Weights of a small GPT-style language model, trained from scratch on English Wikipedia: 4 heads of 64, a variant of SOAP for these matrices.
Each number is 128 + 32 x the weight over its row's rms, rounded and kept within 0 to 255. Layers, rows and columns count from 0. Numbers have three digits each. The size before them is the row's rms in percent of the matrix's.

# up: layer 5 MLP up, 1536x256, rms 0.203, rows 810-836, columns 0-255
# down: layer 5 MLP down (transposed), 1536x256, rms 0.205, rows 810-836, columns 0-255
up810 100:115158178139149135127128131177138121105097146141130113168147101140190178114087088134137086128150127106106133136150159103031128133122176125149088141139122116111101127106113078096146116130099143129153178108137091093117100129155150164085112177129096135091070065111172089098132112142189134148126141122139156057143177111155128095117147098096145175161150127128175185144126109169126097181128071134172165149152062046114144125215132126130144103100107137114150132098059137115132142079062119120144131101156090097111139163176048038128140070127142169108111136136079129173128100122129110184184123053081124059100112139123119096157123142160096101096150126085152132107110147087117034068116089156144182114103121123114146179154121127204102101123096079147118106094173089112145133078128146
down810 084:165159105113092112096138174112168129136099117146106137152055160148109077145160140073146128118122125142132105100085135148179111134125092137095150126145126186132177105133143102154079108099135110135117105197145135158158133182129113145210102078147151158185159146188052134144136128093069124130135153122103117177141107182094107149153114157104134090124124132137049117084138145129173162084153136126112145099158190230129093148082148111134102150117134136099117131174160145135137110180202140172147203190093156156145160060087175198095100146103110065139177141090143114064123139145105118114096107174091125134134144096130180132101126168086187166115149114136091130121131097165148163216153138109108100151110106149150077082088130144061188154135122130086145109137125174126088173134134084
up811 089:147101142086110102072154143127128064165096132089152120102145116079130112199141159085134111142144153103188142134156059141111109151188094105126102147171131105132194083102105115111135200173107152099127118154082125092102173123131135124140128109113131167153124170157177128159054164145154128191116178056131180166189101132145106143158177113132111133160122057100132125171103135121094132136123108089149138123140168135164097180115072143091112114133113204140122152147062125132134098081107137137107163134102150113197106177076142159105072145124157196158177112108154084110138124112151084069146081158078179126130138221124093173081082097071107171119149150128170113084140127093121020140116113117136172120112086128131150111126129130119106104123134140151139130079152082178178133107155124
down811 096:142137018130094085072050139118089127076185075104140109117156146148107135150136160097153184092107173164140159092169103100116163118111118080141097132105177078083118106130177151101108084118123123158135145102122110114128079156198115109094168153179163084135102078143106110096149114154153161136149139202071175136147117140122091127133171095136160090167144087162114085176185089119118088176133125129096114161133141107125147103184126118111132102140115085133117094076111085131149147134128182171139101125153130102158146122159130094135118098079115068168176141170101126126225101215133139135118155151102110094149161085092138075083134089176140167143137112109159127127116100143137167141108136139157114147124145116157146055119177120146156116087080123086137140216113078160094144176089190
up812 115:147088121106149142196144108085160111097086153157104120058207117107166156150158151150126143140176072074143090101121136060107122123125114117146123128138142185123083146122082107098123135140150123099086072173108126117108115057139107130171183171112115200125097139114117088141142094163136099118129129110147171176140118116153162069123087098187165167120152095168117180152131142094152162121131022157162091063134136180110157132136154143152148122125121116102091167116191148082136181137119114146111126111121061146124164088116079157181165208092124120056140107161094099125132148075111134159144139168128128149157099073127088140137138166141113103178100144116106088129182177138092109139108102145136202088148179046115173155108111069085108126132091147152115102094123114083127111112193111
down812 102:179133107177094118073153151097094110159102107127176126183099144119117118141124148155116106176137150139054116107087149151115040133103192146104136119074119162110116116110082139150090142191117067124207081117121108098160144145121145121094096081144137112143113170123157136183102079138122098170101120134071160173110126159135200172163083129140129098116096168108169111141132135166135109128115154129059158130124117126128105159092095085129144122138080086151156099136119092118102078160139164135160096161158147125181123085111130122055127114124144148156075119124192194149120114097091096068119106169180153116072097201217097102110147092195104045110139129115114105126103135141158069134163170098121129085157086067158156135146076130181135108127136108148065150148112164154157189131115141
up813 096:145180115053085096131095119117159149174187152138110094112152098067166102095113118096114159133122110150098132147124128090126150116121161153141186148124130098123166088062104179169114114177102123074107097145092117173089136101128156116070171119150183212140182127089131106113117182145175115157147113097131140161112143086192126109136196136169138085167105095154205063132134134199094157043107114156217196101146166103164126105113126115149114124062134100138093101097152138114142087126092158118089129150083173126057173131184076118139115110168141145097176135098130129115113135120130094122110141124138118130095063130122108097104153158077112173122114101140115132111113092202101141089088075089134096117155143197137081110117178163158129161119107109083165127112189131150134114154135135
down813 090:133102146127170121126209134151117149073141127114130168122134184208129110180108165169132081142126162118146141154093128130139149144151138078118105108093154145127131112166144092163143126132119130163166088100162152065144111163110137109189113210130081095170079143150142167134111128103087159131128164149128109136138098122068129144089113148072139228117146161111079164146126129057097122188108162136040090140135110135116157142153109132092077140160187159121169190132100139150147144142111070123187114085155114157200158132139134114079148128098131092141103125143134168151152084121112140126161127147107142170190174165133173183115077137127152119078166165116179150163100126090182110160137136216178200129105097103145129173129132116126132106068157127144103182137029131105128141109163102
up814 101:154131165112143164108155118122105170131152105151085154160121133123162103125094108105069105095189085059117118062116138152124095146255118157087141113111164156078099119099091196148160127089153120115138174107123078141183130117142105118124095148171145163149155133095130096121129123087182109054140165067102113139112139122137175169163161181075149096090143142158090083106105138121176144112111137102170111147088121129089124129143159071137146146083138074107094111123105093125089133193130168118170058152114162120119116095131141079209107211108098090158117171105105121129146196158101134108168086152188162165093111100170104139143133130107119194122148175148158136105108098050109143104105142161161112075179139100146110093152121121111118102144151132142143075144111054186123110126132138
down814 104:148120119155189153092141096092186130139175140179206106132141091072101087076156072120140122110165085140155175132155206163136128126146121115153112103085079165113170140140181183160112146087096169141156137105161110079131091117178126095079186149070128166133175129124153169141102113148187129172183157133203102163181132149111167154119145136172119146147105127165121112134112169115131186138120179176125120122082134147166170125152127097119124173124119165143131127144134119074089121124118128116139089172145164119133171130057083096158116144143119121165155134119178156176076130107154139132155178198143140132137171194119131091131094141126122124166066143169125157108147065126064089187127105162088074109174126063140123131162094159109149091132098166150089072186132158139131168085176150
up815 096:117116136119139127070086124069183165114079120112073119156108059142184099173122097147079103109146183095176201066132124146118106142118133131114117171122152149134107117145151148099101175159174136140126154141111100073160141133145148123148141189101083143105149114132149120129099093154100092064130128101108149083194171122125219126112149140080130137185098076141182140142088066191144121122159096138130117141123155130116116106096078162139087135129157107109119114108096130139162153132167161107115165121213119140183120089172141148172146062175145096152151169103110104113141159092151051110107088166144062116044146133106151119160125114131196070122095213150113118092198138088125128119140117156144105100111109136130186083060146136114155131125087161141175109106161095150151124185111094
down815 094:118133060184104116141159126201106105171126145118133165076088164120149140150113129139094152158150128113083105136061155119105096105109194190191104181146085144116110082105133134138094084140130087119136124108157120187166103057151092171175043088176158086151084116125171112106127144168122157131189082126125111100149119139147145171152137088196111139113089149149162084100101120106064174138089110104164176105108053103092111126116091133095096145065093120059162122121116175064091106090106117185188129102134125107130094110097170076117115175087151101117129128118102139183114118130110093098138131150114129193142096199122056152090135122140116152145146094145111155117138107115158128144144165086129159152120156120170114134205107149146072072149125133114144172096084167143116113093142087
up816 096:097142125131131100178187134148163164153076097154102161116157160139129182122108103150120115079117128127153194101146111177109158139126176135138110140148130145108187100077091094109131160130127090094116112087115094162172170112135175144073162093142095145153051150121222155166100132087130156188087112129124105116119141134147099120139110160182105179114126115116116149100160122114137125106143146154087133166094131155165151125129144115143133153060148159131103143110125073135121167072130135052148156137102173082145097142139084083158152130128151143111135124182204125100153082131075222192197112121112168113093104145117107121110116136120142114152062115095128138167174073125208090098158171078153090116053212067129142154069133146181102119102099135149197119135163157086122145123150119
down816 093:127089085178178169121060145115149071104153134148153066139136152092190105154128171126150116144190123104170139139164107046126114128107084087168130130085141071174041138142181110170122166108107201119120157114119176110138084163131122158130107152130171177144169138114075150110158127181135109107162150162141119158125089147155143152109111096096137115162170131178122111119085138146101139179082118171134148094193136084083093150180117145109160128106108097124156132154157164166149080125200139135103120073174098118146120124132154166099192057155118099130146141111099127162095114144195105134101135177132168127137147089175160115207111093134120150098096138161096123141134155114064167158127110145098162143145115200088097116217151096120108087086169116130074148184162118109095139135133162
up817 087:105125187115174143140178118078170124128151193148147125100180131092171120116170115127069159141168150108102075106131140203090100145143117117124156108179151126132163174083106107129159150159112123022096112171167107092130121094157117138064085190101171161064109152093156137160139135117131107138148123150166151090103098173157151113159139091151081159081150076128101143067114128187124120148130101100111147130128142131146101115087057134138070080124144146122106078147138131158102122155144135146115183179122159115049133131144133171063135099079168148093128084157138146167072101150174143106207132159121080122148070101129130134123096119084098099083187157139047154176055182121083147156113162126123143132122161140137103148188093170092086125125090128111128111144146138143133102182097124
down817 094:135100070148117159111045104142193077101167072106051151128149169116114142112157166174141111157133103163207140132197174084127111108116143087113122124154193118160186138127164152186113126143107108132111162105135106106149099122144128094088090071106102133134190070156083112166127129174101113139147110129160060118102132140154188141147191124128146135155129115149176178120168125131113116111158142097120107104134104129122166136108173107129088143155138137136167126061120161102165148141115096188149123064203122067135144129162079181129103075119127174163160141122155126090060208180123103170126129110109088186121147087133091112166194135125085124115097142128132112112138142120086164081154126094143124121138113080162090116089119173129096112122166082141185071120121151103162074124087059
up818 119:099086151136086168175121140106088163078151112128059160126142151082116175126099112213094151105183090101187118075165089164087140109090154100144152160130129131131115113148106105118116118120072118098158170156125163161124147141173103145099099148131095116117151129162088099106066180136115169061172161089186177091078115160182091138112114152136162177164166112175104168134149157120141101156085114129135166132104163103115146110105150127082121197131137152108188151128136106134138185079162176114102137124163234063127049153163129121200126128110196110150156120128122140141087078107138120150100133141114168149170162115109145101178163132128126121120090149121126128137138081160127160090175157124140109096045125098155135108135145065099128097161121203068158146112133115148138098104074164
down818 100:095096161143101152100192098139152148180131177145199080154147089135122164103126169069095112142121153166083201154151087148154130124127110073107163096159109199109130137131091158179137107170095159107161103106088090159146162172161100116135128167098163099123111109103196136170117086167128138180141116080059094192166181110157154072136153082197182096119088140161100135088098129123108191155139100069119143115125081117167138122193190131122136119152080109186087108180135130084159085164143140071134142123132127175147149093114106181144063099104162127115125167178154112119162127133142156134147130141114134092129126121176169138068104148100088124174106137106121095168108178136125139136157125214130134169151126111165127144141162146212144195138141133163129099092132131160116152141173126
up819 114:145105056099113231134133140171175176111129150182134098137155109124136165139127081094118142149144141094111215112180099111081126090124085117092112114121099110087065128097207114159107152174102132108139129076140130091147131090166189130081107069083193175087139112113123167123063099169081083148131070145130098111127089166173103134075142106112098168136140054076094135117187146128115171177102188096149121100127163146121090142151184121077135089164114084089148130131124075135095126182164120039149156129136117106105098114103132096106112102099136102130110109109178132115121150093167136072137114143151137166122093136145123137122164142095189113119123225163174111106086110132111099155149118204133134162124143098170090131117124157153120116175125145133159114086130122118163133077103115
down819 125:108100120100135246147152088140113119108109159101175137112120135158127115140170077109074086101158080108155146122137068149144135115105081050118049154124085091113141109109181088103146171143104167085177164083050202130133128134098107151058162100152157151098152073125106151194069097142107108087099127128185111158143098151134152116104153103149128108195129095092139197147117152144086155115122126128136118087108105157131153086139160148152158117120069149081091196157098126113124167175125103068131129192130145097124072142081105149148097137150196121115111106160175167128128127118128101123161114103106141162093135110161124138136135158047098112115167119155123147158067158113126104116155134184135164122187115109111130161079123189081139094162170116148119092102136105162103162091072136
up820 081:111143112083141134207122149180160109133114124141121112079035100111095119124073102129148120147137078074114115110123113110090121104078096097092118128126098150125122131149152111077121167103088086120127102176066146100116115157145131111098157103102137071158147143164140171111149182110106164119095100159076101204151110188141124132111091147175123137107169133143137139118121157163136124144188125148103126079129141119110114135078162163127153141132127152065084074144169163157158162099186153146118161109063110094160108164116117189136125162208150129110116101114164121076107132167094153116161139109112133122120173097123156095133102162084135132083182252156056164121130110144164134143104157063125102070133133099110130142151034134139128092099140196143093107125096148129148125161228075
down820 088:113159130169180121097107114112114169141123115106161175114112155180129103100075153114131133133136149070091145107119159143099168158165124096157057105063152141127162149125162124152139130135116134169197075098109110152167154128144165144136137133128136085126138141146059104130156099106147146093119117097108131084132134174133063102139118104084122112148141170113071143092170155092174147126130159157087109148159099094098081142145149101140098088108150135105116123145072156159137129102098165176131133135152134163092146089077126119116147123076090168103080121117081090142218204131120095145164097060069132183104100142104138165091178109142047094061115084167144094075151143097120137131137106138192186061163133129025139161093137201106133094124137083136069171118148087098076154146115173
up821 112:161114145163095103167091153072092106158172135108144150116080078162111151205126113075084165091154125091081135105098113120118125116151106095147210176168099139082097086077117176120154079114186132147134181152121120133100095109105123080184177122148137160185086107129168162120126141126111111086099088175182131133140049074125103136182128112122165111097147099152180083147164117112152159112132130066137153090130112118112159109089105178122083192078141093109135105131100063144087085136101164145162098155126172160133150073158143158122122101108102168116138121122129118158106141165118095136108103229131128124147139126179115108217115116067092109127124097151184124226129116121137164095138138177070152168113126105157175109153120147139128206100110157133126147132116117108161136186137102
down821 127:124097079178145076140129191056143125140113083169106162166097091134111169143148127099109100126158101054090168061120186122105143100139096123117162175149064154108168120123049131126135113129088180154131164125073142081094143126105066096153141084139149222153132122126148098138125133136089100119123126151189074063098121166167155098125186153132131067119122081160113086101193110127125094162107100102088082120106130158172121121145158122128110162068154144127116105108126098134075095090072126135132170159123166118083102113125119132132132088132081196109094187078111108097185106159121097132151090171174108092206151152171150133119155101083134115133115114134202140165175163138105132074108123120112115161153158128159202115178105091108157161145138132104127178153092145123156119155111095
up822 103:108153119082134175092115196138105075126142170095150092127134113138129099146079095126134127098171147137104178146179151115124118111039115144089162138110160150123173143119161115152100142120156101142160141134150132136161118180135106056099105155139093141134171109100124132115155176165141171028164119111143147114103124104155140125184133120074159092150189149095087152114096188104111149149164131095068136179087161129182152111159116189099083066118060109152111121152083163144129153167072114103149108120148131158117183092114047126202091165151139147081109112098113081167152173061168076110096126189159140145111114174125094168131112140141118120142103095109153150084179175110124142145189132109115108123129101223101136126138123090102077210113106106189137123145145149184118139102138129
down822 097:064139175138092115133109124114153140085145080156089158083152150123173164079117130134127150109132205133156190147097118131089109115123136161205087092132164078105083159112118135113168125157137129132095145093125093137179112091120112113134091079175135066123119155128147125069155164175108133088079133143090153108090148134172119120150134111165047183140108207113170152149138078127081117116061147165164136072149161104128083146124100119134136098113189123136131157143113074109165112148151136113176120089114087089110165160136154096165176077133118148122141180173108164069138083149066142156110140071084113136181144121088122168154119160117088100111113137077123116101095125064099126155184076105132148131116137096153108150119090166141132005095120168124142161122128121152116075129091207
up823 108:121159132156158152154098093154173098101111159147123110138109165066157113160149134159137119137086094161100141157111046140112096080130120135123119099112070097131162098105139085124151126169110130115129098128146120123099066104117109140110167087072187161127095140156199184104163116131130071158107157114120150126132057143130063115075090133173110179143117080133107107128065146112108097089118109182174118134202090114112098162161131137186087135145109085149171167116108132141105140087091137117103140077088155164124155154091109131082082075136159129084147116108154145161126127121122100155125132103139162172235082143164095108170111157177170146134159072123099165121131107183126169152129102124045121048165110095098132163090124150130091049131129049166136113171095150137107107162175072
down823 100:150186112077130086106182146100119100113098143092158069089104099099108170120149036132166138143125155125161125131133138149091156121097154078129087136137110210089154154110132129117109126096122151120142117155128143153160188117090108077204110136151144073142105100095135048153077158145148141106105124132140129131130155131115183098155116090163121056125085171093121151122251089160143142143070089123107119108045154094090094191145154064169146150135117101088137057099119119147181160176120156159112104091087079106124143122123130112134101163167118151081149171169110097089126182090122145142135176195109149117098124116109132110109153102111109129138113139180098107172117170144071134114104129146097110131099120131096170120083096170092157203109073137151116109112160077184146121083104134
up824 094:076078104085151133114166084124115133068112127105130152098156130213115145114094095127126081124124076078133112108123107148155202143170149146153143201111136143161101149085138144139156100144108209115135148164132121112140160155186162159088147113187113097093185109075104155127075150164104161148161144111080075161116154093124121201166098167107146103123098111134091171110184160138088182103114181158158134162093169127162137179141068188112134124108087109144123082101126129126044087113105166127112143135132143162075111147122147112178147165101150145150185114116091169154127195114163137068189139105102203118116154120125186142161096148105126131112125159098077146122104104097099087083120094116123121109133086133093199092162151114136139110148196130115071139041137096098118110119119135
down824 101:108173065136094163114142201152157129072118134153168094154100128113147133138113145101141152155056163143121156201045167120139133120150152193134102133105091120113116059149092117157131043112111124141134103133186094124127155128141126156133156137099174092163188112108144138114131096127155094115160099103204095189108081070123179157125134141090094100108132161100136101101121119138125157121093103106127108158063103101165099127103170127065118131059082178120139087116141101136108126131146074099140088129159192144125143145048105148114156187134183129160094152177153152143097142103139153093150193115134106144048142114113141097117197185085123149096061158108122176100161131180139083123163137168155064158133121161097122157149095119095199131192143109157100126098134113101141121131107156
up825 109:154180125146127158074103158141156115133140112098084123148127146158101121136081162106094162140103122153107122124077162150093084120084197124102199095142118103113092176147134153090122193124145102137086077134108157108079176143147196114119186223102156133121147111152097158166177144168158058117115062076178145071153137137136143106137109151171083109118095101156138090144089158133151151108070175128130169117127168177107133145105194131086117165146094164107157150115154139106058087165139087120116135092173099144131149152154176122180073134142109104137157110084161099129119118156209173136135159140156169164169082161140139057083118104103135104108088154185126188114145147131116116097102082090055098102166083090120105151114112103144107129169141171140093061084159149153131143116156155
down825 108:153100101163113088077106113182113137162158154082085100151196156143120097132126155200137070138120122132196089125083120122062146132181072166172158129123175075125115038121138119087119108138083093169119134165122124139111142147134133111074100138124149139142104099143103064084116091102104155177140074152114078125168082162092096120157137138160143106165137114158104167114143139118142131155112154132150056125144142170175155156082184093167080130101171145120071131109093121115134083119142097082129167072112128143121083108126115121155113153051092173164173166119139143131201170124165123127107105098154179146171128182165112165140077108199180168110148086141134154112089091115029129125123166099138113100126070138171126112145123132095090120122101078129040120159136132161115116149164135
up826 104:110106162070118076111106075099070209159170189141105132107128109135152161129176157080110136195113111081184103092198103141087149162176102168089090083144144076122126185098064105141153126124104138171085118139116128169123108142110141156109176123109103126056166161173155100128108140107173139122150120191118083150120107109144060118082095144172115176145167169143152055154108100139165139150144111117120065093061108079147121164105109171154207128127133127144151104192106149168118087136197109114079095124167171152102123136171080149110094115122138087121080089108109154122092150150107134131103136090109193077137121136103138160157145130146105215116136125156162106137072118151169111160154112125116131179142115147197090128153152108121110162092119135171159128103107116096159090113106087
down826 101:125130127168109153106109151082143093090129136131137099100138141158103116125059064141131141071179063108151128137125141161135120064134154093134118138202099149132157100135135131133115131121090159101157154133158114103102121117089062137130061113151150119114089114131166144153126143116106169122163132145160161104174119108172116132107160175159106201129097146122118169114073152072171141136104085113177085113101134060082126073160119141098102133190082125113121146080113109058076100131118125110088147113099151142173137146127130121147091118064121083170207188158109105098140126139075128058153111101235135141148117190138119141104111153148068119146196146133121173184159144096117114125135133153150135103115115102123160160072162150148073091127138138109086075111140185187121188180077214
up827 090:119159134127119070069157072082146169128103178107157119131112114162180088082170124083184083119145141119077161146183091135125148100142072141098133136154136108115117092140112128114107167188088126117133156119095110130119230097170186150044139075139087220120111140157115159124129185130127120141113104119117187106098068127091127103058092149171177173163131078148123098098133173114131146146152162143124128073087091145171123144089116145144132089156151159221118166128123128123161120110116092094134169140128168137120137143147124093096151104060123104140128123089114140131134166151097138089204195100061181094121090125111140154140153137102123183087085174108151177172100133140187143124159101148159143156131114131145128138062133132169154111160116124090115101171146181073119165084141158
down827 100:165113115094121120106180147148093165111142167143188119073168107099129142123099081079160206096119114118141172134081163187147131171163158142135152093184113126118084105081123184172139162132093179141153101100154123142094156091140048163083178097150143131113149143202104172030113135156136067091131121122114150099099135156118115093168064154154104202199166099182150161138143087119128110076167146138142070151109128100140164101145094150130109138150136138087176093088096127082084120120128115139090088136113100060147100061165174124150197124107097115091146078082129131133148110110067073154135126044140118115136132111154085158150130180189058145121143118137140090152158097140124068108148132104113139111138125107169139104124134124094102096078147134106155107117136155122107094100141162
up828 103:154078093054094108159128116111148098121173150139114144167158127099095127169095113131147105089114080133155120150092063079134115195120138062113106139072141153129124170116127182041135054078151179126092182121113119140151129123130151125133093092102127133077115163100090154088151134113108123157149128203159128052135174178129146150108167107138116067146110142095107171122157185111101169133101120141110109110122183159139136104134162114165107189113145143193197129125087154045179098148152178117174127092031145162110104139137117176146104080130151148123143104115136169187129076115089084089129139071133153123107085134122175122155141135103156155103100131134101169076161113149134155124112176172133107105102084136121132121164082166096125135128077145158180178133137080173130100133055138
down828 092:074175130113201148167110125115135155118105132077086129147128082186147117042057183124108155123182180150081076096146106145140096117109125142126118115168097098120127084162089146185161173186134081170179059097090115132074143089094163088118107112142115101130156182109165112173086064160172144125093068094102048167112118119096114143120102126127136139078146098151138100174098094089202093156133123137146137150157108144096138100139100121112155103165097120094103146126128105172093132072126081186121089144253126169148142180083133100139105139119083124107115128167149093126166186137157167161095118170147070117152199091124093141091132077133140128130155133139154113143123144148145121141126087084125143139108107131160125153116188096134127166135142133145076128083135089118145132101173114
up829 100:141160121065127104096074172126061152096140183151057097124189111135151150099173157139098165020146062125151116117106104089155156183071157103124153081108156075136099148107205097121130100132051122108160103138099157118128130130131118185174119115152170164142126167163125189106175153172142164162129161119118134127106135122132139153117149086081088156113121109152123086076119160065095128128117146139161099142112114205142126122130148114079111144102140156153085140096129097128103144112081086150135119105121115130179181104103199094137096150102177144111136108097170140172085182192073158114161096091140161137189129132123093130165150111103162142168175184116164113164132183133090158118109101140148150108086118137097076097121137131081102133092156129111114190088190112142194122139087092
down829 100:151082104148124108087163191182104160110107091105130181146107083159115117125109190134131112153111131092132114173172131151119133096105116100165104129152115171032157147111139171135128152107191102084096103128149128145127128123087177081124111105028173153038161079197131156128143147087182141121139183075151118193138106110147129133121140131105058102084116082202118072100130131107099096119117169109154084113103115125130120152121133047106117137078173125145162094118162163140166102114132126102143172129082133142106109085165143199111096110132084129091192128109130116140142146112157072096115138117125130107115098149137109121100177137115110089150062165124107227083081191166128149117128104145125154104139131101139085109163122104145095121148051175152134137218121146107129118168110135
up830 094:131071164110103159100129073071158145111138056193122111119082160047069164120159158131119117153165100123133119123129151096145113089164086180106208127156159158107115056133114161138163106116154137096137069132165106100100124120083136122140150083088131081108173196130117161167133083106060103171102156113131166113127166117101165100133142114107143100186176123150167140133147129123112162194172119128076126104155153170105097130166152083114126097107074158126181163085097092141130111146090101168101133137172194114162122166136143090117092143125132054222111113120078121165170134109087130121180113107129158081161207165142126129084120131080149158108166094165105138132147102097134146154212104070089148125101129076117132088165105092165118164125089144149132166146083141150107151114140130
down830 099:126109082133107107187104082068166098084160188126111114158121102118178179121172109139137122128116081121103067124157091127110155171108109112094083141107083129162103072139138080104143054115171163123178217112100194132135084117162160078157153088166165126159172124141141194108164136129098134086150087164144133140153153104135132160124119151161111163098169165106120126123103156123152108102080177181080111148144151102049129122135160122130162105150076116096082122153082123133136157136137117079131152117124087086104117142139109142182168068102110126096062098162098114135168109101080179167184097139131155163175154167174147088117173146178126146115162089209109111123124097057188138156039130152131136099095107175096103095101124152151165162117128100155058149160152113126130154110135123
up831 108:071163145149138069156159114112148176114115158133102119126136144115102066120109114035104154111120079129130072151163121168140141161166179117187174133095088084127135162152123117105109138116156224134131157074156145137166121128119113096159132059087087222147143102104196136139122082127118147174099061165129138120165136163145044143099119115152162063102102133127071077191163122146159171093112137125142108121158155149188128199178157145153088104170094142091093105117112130120094139151150119093155128189073105118116202156105145126148126099124164087107115151083153112107117108144087156164160128113136179110187117075137038117132086113076071142096140109180133121157188143103142128155102110101126102132116143082109161150121146158119112159158126117137099121137106072143134131096177094
down831 101:114083154135109147097139101133127148114119116140164067119106127135102175158141145138133123182197137115091173089112115079119127067106163124150187122105108191087103088136138102162164170135115160127155154122112103163134095161125123134153117137110165153072110089090127085141120118127133158130149186096156173134090121120142131136057154124169168100146092091117135205155121094106119108111108112118127119069170128079140134060033216131096144107109107121161156131128145112138154157110150099073082117123154101179121114134133141148132136105174140116122132115133182140166106088084148126104104157155164172154167203196158097146154111150074142156084113167113109190096080152181086163149160203115134174129118086079125124152188092035100167114143146242111184146128113141114109100165139111
up832 106:181137141152129090163160140126077103118110115118187113142127120087107132145126163072067127150143180163138102135119115078157141093097106076127162188127113176121118144136097132128096120150129102139177141113125133158132108150103107158124122162155097119135126177201033130166151168135133116075101104111137112105117122118168111223216116147097185153087066155188128124105109165160153124132134193133131158111128106083100163103151129184107143166195125102127115099093095039183109202139078084115105148153167118144127120104098092097110168121069177167130124139129127123138096167103177170141114074091161167102109116115106091111130081119160156131149094081116099094130195128104079182089142126102058127109106125087122109056173100134188090152107170098113114081109149174108095145118144147
down832 108:141120101187150158146152116121140113119125166118130104076144161134178083122161163170170120154160146106128142107111121168099105167133091162110149098087099052124122195101117123100092133135164115100130107041139151172106118127138160133120154131124201122115145082157169069087141099157145123155145074078098167105149133126144187140109091122172143119188099102146148148169078166114105086139155104111090163131094126147139171122196166121089150124079115114143128117075040125078116117110173146187187147043149150090137156125121154178127176038156128072074130102167158086152092147060166087100153040170158141156126144096165143103139132177117119175136179111122113113176125077131116080178068145153152113129162153117103164124132147154123152154157107128142096129124140130149127086195146153
up833 084:112165118090110124145149144113126121089113121183157152123197168087110106109164131125132159149130156106121177122124158172158146142168090087131059036132174101132136088155102164092108184136181107151081121097066153159092155102070169130197117125173132184069113111100160124132119095165130114121056120113128138160140097111170107164080150145088146127111164090109117112122103115106082148175148083125100128124092137149110054126099115134148113100177173164107035167079137176123134152166215121110072155137126116172147047115155112106141120166113082055101087190135132110134161115114141164123125133131098168166118146102090129164140155137115152112116135131121177123134152144153111118205202156152175126085166129113157152142142151077055109147136139135119115057146131108163167070146130164
down833 093:131104150155145099145198094099102173120150101155133102094163155164144107174171177113172120109192097127163131163107118170119116116184109129094112088116129159163134145107169145163147115120193112136155131176120103095098164189114134141115124137084093110140092142123122118165186124196138083188114142106083133125085126181145109094096128115162103065162164053112189176068110179117122145137107083107144166154126147119178112112063131078106093163164190079133166119138061117125156123108112112199146086164145143183116113083132139169126153167114161131115185135104074129076114074142100164138093186148098129151124085157080138160124082128086155103124091103180156120165137165088099040176171142166130091152174083129104130118118126106099117155124067121117128175120114171158182180117125115
up834 094:125116121155149090163086116134100156120106170082122099111132128133128174112130099129169074117109090111161111159187135136116204142153098096132144113187129112169148176176113190163109092081187124124184234137148073147135122117083132090115201151111135077083111102129095090087108179130145136123095133153119142097121129128134106179130124157145110116101142154103186137143070151130112135159103143125172145159104145113116103155166174105056153108193138145133172090127131077133144098119081160077133151187117180051117085153114190189151112087143132165111140143189099171176156132171094110135157139097161161069127166087077162131147139131158091086156134116113107127138148093170125140076170132114171148136114109115150171100139156158119140132094190178143173096023146117119156162075106138
down834 092:117125099120150171158169149120170103147099128100152092108105113147156106166115147134117148159137183100093125133104163146129097133102129105129105141122129171089216122089146105137187206158096145090119071162136117116171120157147117156131088108120143186101133143135123106128121109090194147119175172113177104181154160188142104138126133093162112102107111147092108118104190120128077099092156131137124136103108117122199208142112117168175126111115094105082056142100113146177084104110103059137157127130114092113152113081121126063138137172149129099099117102111159196127089179145143134084092157123120108123073035129183084093159181123111152171134152141111092106076091170108169167191155138069093143070117120142158078205114108108086143177158115112073101155173168130193122093123122172
up835 095:128151148112079148099094137148179141094204118139144090104164129130097137158180094141112188160071107167146173182154122087135191129135196069078120094137122135101157102139133094157057197072134096116118150103106159121162177134110195070138108097099107185109164167093156181046141155164087129078125141175117088129166162114136082082093145079134156178074118093089119134143129122081097097160080142142146126158109163140104088142155112186123100137115096177141110129105085119128095139144130138105134086187100125108136139088103111095159133115060119136085136103124159072107119052202081121108202140129152119123144136096096078147131117066089137154134135143170148103123145163113089147159152151149091116169160121079123099143122177093155110182141071105085147128128113075150115159116127120
down835 086:168129108167103158195152142141076134164126140058090175194117070122075119165124174140125108085138117106094113093060110096138076123185118173148142106115117103148134167163091145072144160173110175105144142165165175150131085092172105129166098158161117063107092113156115173162124093160142058142144078098160162126092072130100133202182083175120148090155128159167112131175150103149156119100115120131099101158136166111140167158125156093147109130151129085163098173133178144110152139086102115150167146097189093144088182145122175155084154080145136165137146127080162128138155092054121123171100101151120163167114165210171139151106125144181159111154083079109107134137111149126157123136159073126071132139102126159140141062111042121128145099126103154097122132154107109069125098140167092
up836 102:113060123125098162094102092075130099111115082144137117081193165127156163158130122155106108090154130111139107090134157109095161144113142115117160103096138096131115113136105193172110160168116155132094122171112124168132113089094077143132151107092149152086142163056095189127135192137113025158166147114166167094083126103140169143174073103110147124119156126135168103119133110110071137201145146113160150109133131102153126138122140147147176144058116149117131134216106081104144111161135119171110103113152084118087128099093144074158172146162146127142119116091148169075116168112187159095122098153119103116174181068140086135163137152030128104109128110125131106157111178123099161088106081139101118078150125076148145096118105126144141160134165105135166141096069204115134075152235067
down836 108:159093094073066153143153130106113165184114101180084134129104071110156078130083112153111109115156132131120107087101195126123115102103147110212148168136090122136177093118115190135092124168157101151148123124145113169128070094132154178143154123141137112166156093126139142130091064115163111122096138114076123077075158090163224135123146163125150138137096177149119139185142099186071146132119128071092116131129173118166151157133170176123132104152162107086137122097080067196071114102162154151140150136125105141162129118173128126159107070115114128127133105162163084137164104145125123147136184169161142155095085126182128111159057181095156090133078149164113153088087183186086097106187133098142135122108076120138135183148152050121165148203136122141156083167135169152145084127138107